Weights of a small GPT-style language model, trained from scratch on English Wikipedia: 8 layers.
Each number is 128 + 32 x the weight over the matrix's rms, rounded and kept within 0 to 255. Layers, rows and columns count from 0. Numbers have three digits each.

# layer 5 MLP up, 768x192, rms 0.0792, rows 588-621, columns 96-191
202085110109140132147139126192084156122165111066110130154173141098172097111113110107147152133112161128137093169145127118148121143195126127113163118103157132170179138165119147136111136118100131098137110082110104081177169141138134155117181126125134131088123161095138083128157090161109138185
120163091202072153090095147128129118126214145137089141137121102186126092152186158174173132127157171163101056147083123135132108062096164178196126137203122196206138150078112090052097131071162189137105154176118159129164184126116120099116146105160121117177167146114164125107167086112140104144
079130144104122093146126135111121107177132138011149134109119117122135201136137158141090138123164092155135165119131149100150135118069160175124026143097164171125108155163153149178141159183122109132166118076143127132082093101120134100174159077105129100119143119091114133196188122091162098112
138124188138114090066107142102199134142136146097145133180121110162102141090136156120125140079110124076127141190161091126147097089170102129161114159125140116139131114137125068094108135098141107029114157100101129111134114158164100134127207066133095093129111144117172178144166101162130088146
116090127091110100097119167077125135147125063099179118176136128156079111050136108169072151220118132158131108115134117154129129155126137116126099129160142137132114138197157130082141148120186164164158134073131137158139158104183166129146104123154127136187135157131169141135142150175072107113
155114138145154128100112146112130093140113099109149156176118100174164124100134124165142137100141125133090166200124125145109150068121124179153105162127148117173109145106185133155126122123119151100071166158141087078131129058102142161141113097128135126150128129105111131156151148089113117160
062147160117056162120149198136162041121121106129083122157106113121175192092165115098170148154226171122133089131125162175139112147138181159132123167101112120196201127076186173122131158104127097087192113140116137056103097104171084225117169154153176070084155108099127122093163207225075082131
165142148070070094135124145098084134148121055089126112201141131100089150073179143163160131154064161126082092165039131076104134133184156133107172183165161164085110153195063120124115099141107120127087176135092158117094137076084094187117130193128146117096080158152140066105159130071086112109
111162109163090151138121145155136127094133105119094158171150100150110108156089168103123065102097112119104150093083148111178111102136166087096193121149165158129119165137084141116120094132073086114132148151136150173092125167124091148092156115160133134084137147131055146112139094105097095147
085142124097141225048138163140060110101199105070135115142121091131152149134122097122091125101145132163130051191126120167137094099042141167137136122118138145127141114141149139173114129127101108168133108086053102123209132158192104112087187160121158134109144136157159104146142076143134094155
070133143163195131137138138111122151139143159124143143204081133092125122106166159102154123093147158095083141119087105088162095120152137093163170134130077097101138191156122136085027152168112163130111095149111105100115166155096155162087128113144077161150165127153103199174144112172106143119
179147142161122165114070136128092147165118199081095162204142150074106106164129101141149143102175120144109142128097114090107093100124117144126225112148138098142133157127137168084108156139165125092094115106141146131043137146069141157156107145101176148155160160125112159131161135103161102126
200133141202114138159186104143112095125124129074121165108100108090132187106156075173116185122139159141170114172126157161112102097163153187138044121096126157210116156181152064159138174207150122147172096065189153135148136101181033120087112156125121128180109144148132178147170173176057114118
127153168152127155124081128029064164123129130119129175114095117123174148153144143082164134064102156207135138195072194135158123105143160129144156120140115105090139135092082178146152187166144071075101177140118183106147163107142131139143086180083098147166138133177090141203137135120123107134
158115152106149121059090143133131165129105075162079189132142157129072069110115103145098085170141119163171150107081110106139115062098164141120140162110119135142143133082146135136095156091087118088150115110148173156115181128162165157134098166076077107096080096166092113103130147157112089140
097144123098171180169111112138099154123143137069125182142084110131107152086166085065127095129120141150161148121158100169128148137109130054085136176152120121177100123137125129143091126135195082172166057099156116117158145112165168167144133163174132139156195194121115127171174144107065086095
127180103147084140149111166129156098194202154122112150123094142139148183126120094141118142139123172139141112105125118104131139127093168140124118098145056100150117192084104131125104168153185169069088023177145142146137180132131146173117114182144130166069106159133172114119162134180130119161
192173160124138186092143124074101097157158084137137110100138110134090105087123104174189111120095182123123154134159142117152112170179179116161175173177148077069154116132089070107127127171134158105135147114135186084181102132079092141117063154130104151116107133162113140145161096169069115146
144176084136114135135085126125112082161196137118161145140125156116164114167138099137114163059138116191114087108144120131144109089136141174143146093101111102138109194187083163143065120180130177155123132144082150110118128171131202158184109129066104153090138140172139168169157166188121118156
177132138154105129088117154112119123168167137093185131160145114181101146098158149135123131118102178112069125091134105075129102139089133143153109175117119197113114150155143093071106190169171112104188112126140094158165100099146139130146106096092107117105120142106102185194147175172114139116
158129081117139183088096154073102140130154141068126145175075180125134134106111119173155149102158170112112086128131095167119162099153138117104139117120117148163127129128136096104151178201153099134129130182141101165143115143104116149096093098180157152095109163173134091187136118094066126114
070170094126116116156149142122154072128146121122143177134115132097142131090129086097092117112166101150113089177110204151151140127154166155065120163128073124126096073104105068145167159115141148109108146147131180087160163103136107143064094141159158141164124145158163120115151046109150092188
115157086178134116155154089127192114115111126113125123114071086137194173079116168104118067106105144178157185122087165134096096123121152141129153163145162161137145121132145122084151176132196146095133181109151141102144172142143094145146111211163154090161123109158175137146166129132120100121
148163174146084173094088175090165182117116119097189134119154143128111147141144123155192107135165162181129152155120175149187136133179117065169117160081183162101118150138118097159090179165155109061150121146154140151144113134123134101104090125073172136150207094126022113155159227143159069126
145177151126100122183176230134171149140171151120098162127146073135165093128076059161121123138144070161141120173110131110117161106156172144147119159189102107169114146102064121128115098119169099074111144179124107097124079112085156128111117124164168131138138177120132108119136092129087126094
086112156113127156154080071049176128119166106110148105119146151106133135113137087075140160170118152132184072129050083135148108117156178158160118089103151101124138110126067135089116129181120126101160106094134170141135128119135133101142111155125126157079060180131106168211146138130079085096
104118146140138111099109137120155136118087104100164089178096145131180137118136204188098100113151113143154150189139133157137090083108174173089152161168072100109090105090108085150145203152102138123087158153136183160097068106097072130137197110117111087150134152104139151115116076099116118202
103137096032159108113104123151144049155184157120142158104139114183109126097183168097105148122080158173144058122135109093154041080161171061116115154138187123102228084136133100128129095121134130056093100148107103107095163081104125087094083193165151121134134169115104199152141183137101079100
093102132158142128175129151112121075172121134096163100188176132133228172095119147130134129134144111154204172081063130151153057078098142185111092167195172165112174173107117147168084128169154128171206083202167154147095118098120158083050120147092145145107207109180142163086175097206117103109
114094159138091105164124160117115156144178162119114120094131141164134109069095151131080148190120170125172089123163127103128093101124137084170032169077136131170133105166117093197085113177183119118114122108130122149087091090208156152174149175145126190093094114152133147205170128107103109078
122142136113107086143136154129145125106149165089105171173076171111195129091107094144190139075150067126111144152094169065151116128144140146112086188144129124128143176185157112111107136080127133060170171141095108152175118114125142141163121094151162123162117162136120170135151173108103123149
107202086173087142161104152162128151140154135155120174136151077127130119088158086118112159150086140119083110149075114093150135111155171061119133137141156174153162157188119113166149170135137087111121094071128099169094147168164129192116130085182091140119149107105117159117134153172128091102
108145144104098126063133122169117137191163130100122158166097122122118114103175123065125151132144132126086128115148159145141121139177147092151115103167114077209154166085117107139118151123111132161158175102132159087116114054084126101125076072116154152120117185175148083138180121166121120085
153177103170187123072095151114099041255156159104161106134129074148178149082095179106185079180158137180145124101122128092172162073118120141120113219109132143142145069141094104143144161159086113100151133154114130238106156083134069165195128168127145129094054164152069137111197109096136091080
# layer 5 MLP down (transposed), 768x192, rms 0.0768, rows 588-621, columns 96-191
133142125212109108086109155104168093102077120175150155115118130108154075140131113131187097149113077231127133166174138130090085098062148115093134103093140119107113122103096151092125139115150157125133131174122152108081122135144151138118107122117121121146133154138141139164132079135129094107
156154179166121108172130120136117106099164070126101143182162167066123090155218078177107134154134178157158146149101146132029069148119141140104133189158142101120108160145151121112071124145100078125164091172118106116079108111116094099059076187110105125075098147066083103112140118077161078069
181204162156147151114107096100099090128146095126098058116161188114113118096085083168149089132110149148138080140153073134144147161158089130113121163123031091170167172184072061133151117136135204133061103115153090105114120171117081154074136120174189066072182165145116127143112143113125170139
088120131110104092140129131158127167065129109085175182084173112068097112095131158148141110090139098116153109147201149094079145172110128089105142153105196048133090185148138055102106170127169143175194078101100165105166100122108136127171129123153152120071227113155100168151065166098104066054
112166136128117090151104154124141078153174161141166095090134087039179129142157143172153112123116132159106150100210120091101154087122153175121154146088154147122106155164138119119115137176089124116156137151169160104134138175124065174123083146080131144090128143085139145140105137128147171173
080139100169154120147108157121129045157104128162154080162157156106146136134096117099134130201114096081179126151195106124114162110079174151136106152128120096118141130101137106130119162126150103088136102096134164185063120094110148084160131169107118168121115119151137135142104073146133173133
198147146136173109124104107188096056103131137180097084126088121152154054179155146195127036170155153140131070059149178136123130111091095082175087072137180060089111138120098132181094191167167162112147128234118184086119120098129122128191165146106108119123131205150103116103153115133193182136
093146104132102201079103074157147166152147106138113146164170157173082126205110140095151162119146081098141228133171161143114175134129097072128114160143115147100134090179050150094126124163142120156164116131116126088110026168120118124093163106122145173118110079049139161167193162136137158113
101149148131167111157084098100104190154136081098180135101104113123116142130084151128186122137121152136166087163097078181116150153151128157089143104124094079128168134111136097142121176116152084185188087079146058069095111198149137137139191152109180112156101090096156130140123099082137120126
100140148120103112130128099143124092172120130186148137116150095146096124106129108155156135144118090094112182109105158099096148138103072172071065148173106102122099045085079145108107139126146132131118155124167094135119118124153120123156132097095046095153123066110169110195161174096157158118
157164120115159097108109089171122128187141142130155090129123101150123149111085115094132137120139160125153140135166152138144126113128058161138158176148141151178150107146187160120192116111094112137145130106119140107126146158096146097105087123065148160151097096144086122106087123103068107085
103118107095133163144126098105110140110130082159190085077138136116120156110138142131183103124155196182139099153109140112127137182108131101094035111103154122161069162159118088141156159102119079119137102139125131143122116139113113144144088069108119053101120136139153094099100105144170122127
107173043114170047099182228146134178104170124092139192176139106134089053116166099139125146069138104128161155097151174121144113133169169175066115103178146132092091136162136165133140149085089124153170134200094177100153185124162176124099131128134085155177062155117149068124091122128111105139
140134170115104127128094134144171084138125172129156128191151121134068141147133093116098122101137090114066208172141152106160189138158141155103205134056117161070188109177115119145213072144104084073117163149142197125144101054144160090152147124083141089122087150118109136156116085102176136116
110106105121134146131099101083061134119140184127144135085086133176122062126142132135148135110113151142104118109192081119155129136156122101145159117131118081077132180155141133147113124108167166138139136127113144141168169156148128138148126087145126148134125091119099081078116129135112150150
137120146064093142152118169152163170109068117167088137128183099149103102136090149098130107118148105093099139093081130141082077116123123102107101111133162127132095137107054060122192060171182111087066141146105132101099131117131101115111129102127110131119117085085169147122127114115100127081
195114141124062220194199112225114073105041126114058101152193154129148174164144121124106099159137101134147100042164148181113033131036117096159076105101053092130105169172147094151097164136135147054142121138037028103120174091082130153135216120120090064158088218135148107156121128192145117132
132131094165149091104101067069173117090128151193092107154154087063104167056100175118145148104109135095158120183117134089078107153112073166154108181133135117136194102110144092097105116145151154171143111113129121126161165186145130114107129123179132119123173096103103096108122096140107112143
113129053084125176083155062156083111127100134159098122108105120161153137123198144103103088106117140155125109113184116120119072111111112144130130174129156125109104126118127129130128138136122093105160139128147124140191125176087151079130157099094142170083166079098151093125163097151160139112
071085150118125066162077140115179120093094124188111142161081097140131072079112098146139119117109096155111171176111122106092164116198152113140115043155127167158133141133142161144111138109142113118077106130152195091097142134164147168147170189116124130180146111092129097104162098101107038134
165141170155132080124149121108186114107152125137070155149151093092076181141124163183113170129161059167109144172127095108132117156173135110092136104127178068140160115154169082116168133130121138150165146130055083162104193148126159114106121126097167096148155135149155118104132185076098048159
152163142049105142114129102087111088157126149076137115155170078111127119153197102118125120152108092186160163188152142126200107126108138103117139139097178095151140124195126172140123133085138090118153133125113087145125104104147182151095155096072134103087123170080126109139103133103137151100
119151166138144175140123123147140138141135180118139121134155145188148180186180190095148157073147136108081101081120090145164057149181140159149155097163119164173189115161089143155153086067130151130103117137143146092120134170117133077134112081190194165040081177156131090076107172121138080164
106181081069156127149123126104171081195123136089107165127141132156153118173092104126129145080152152201157121074149134144121148119073141141155119164118165206194068107076107161141093119092141150182107126099121134148121152161106093124087114094130148081142147108114072119136117180075072100171
088152142128146129188137124160137165098171131100102072151111096139184183112130085137148137156119163103140105172120075100137131178123146109108157067143143171148108062203143101122157105123113110105165121105141135100091143163106128089042158121101130090123144113068124120129091113113095128142
114139122191140152144103127093081067149138090133136156083172192133137126152080154103067157131087129138136155122200127171087145169076141132170117157126199080114218107123155176089093141133134111116173112033089138048110103118127068094144119181187141131153097121161151104156188112110159104085
119140132091108165098097130172062151138115157227123124145092116131118096167096118073133111130123130155107170115130109144138133174074166103158118159133143191113200155120140119143108057124122136140169153092100141069098191136100135123091141128204140085142127143120095168147136138152135146107
179127100120139170093129070142146144093138137226125139124135152120193061127072110171186157111116098112097148178155124140116149151139185113185085181030118137159088136087185139128203218128076126158124110075169172141064112072116130166141120139164121141136091099143154083184144162059131153086
094101115125159117158177092113103135119162115190188106110086117086084137088077122091140117120213079148150073140101084119092149192124138085081172131123152154159081121145111104112145153130087105138132073165085191111124102147116158138139127107195065075137130115117124113165128160088107109091
139127157227128148128145111095103110076128142117128126091073130111101180142128138120134145094176131134124070069121093174083160148126142155048109126120124137138061072138146163089111142109142091099133117171169138135093204093126112111173204111157170103062116147138134118054123148125108128156
131083149135134129164098096158124128135076175079177134149192120125116120114144119165099152151059149120106086169081143120140103109172121094083140125141058080155131101105098171165151142162131069114136089152123145143086149137161173116154108111187083160122060151118118125185102134145120159107
109155169135118123104063079106128167158065095125128204136062168101136097058189132133175113163105119054125114130152090123095130128133131110141116108153163154143124151146115110118172104117152121135124160116156082146141136149174157131123075099155141151093105076084098156117080146081178113148
120152147138140122101136138182109138095136121218175155193112212115145122141133096175110122122157114148123087134080114140157098146130151088089138117121182201068076093165106117159123099103134141093115162160153180146087092180144099122112090123100168119157152220050118132126151159109108063149
098138128069090148144135067141169101075120166146116086142171109108123161097115201134147075110186075103076091116123159117076065162044147206138090176057123108206196110144124176152131073150114100136146128129113122144154118083097097158098111142127143114082106187117131140125079164111166167105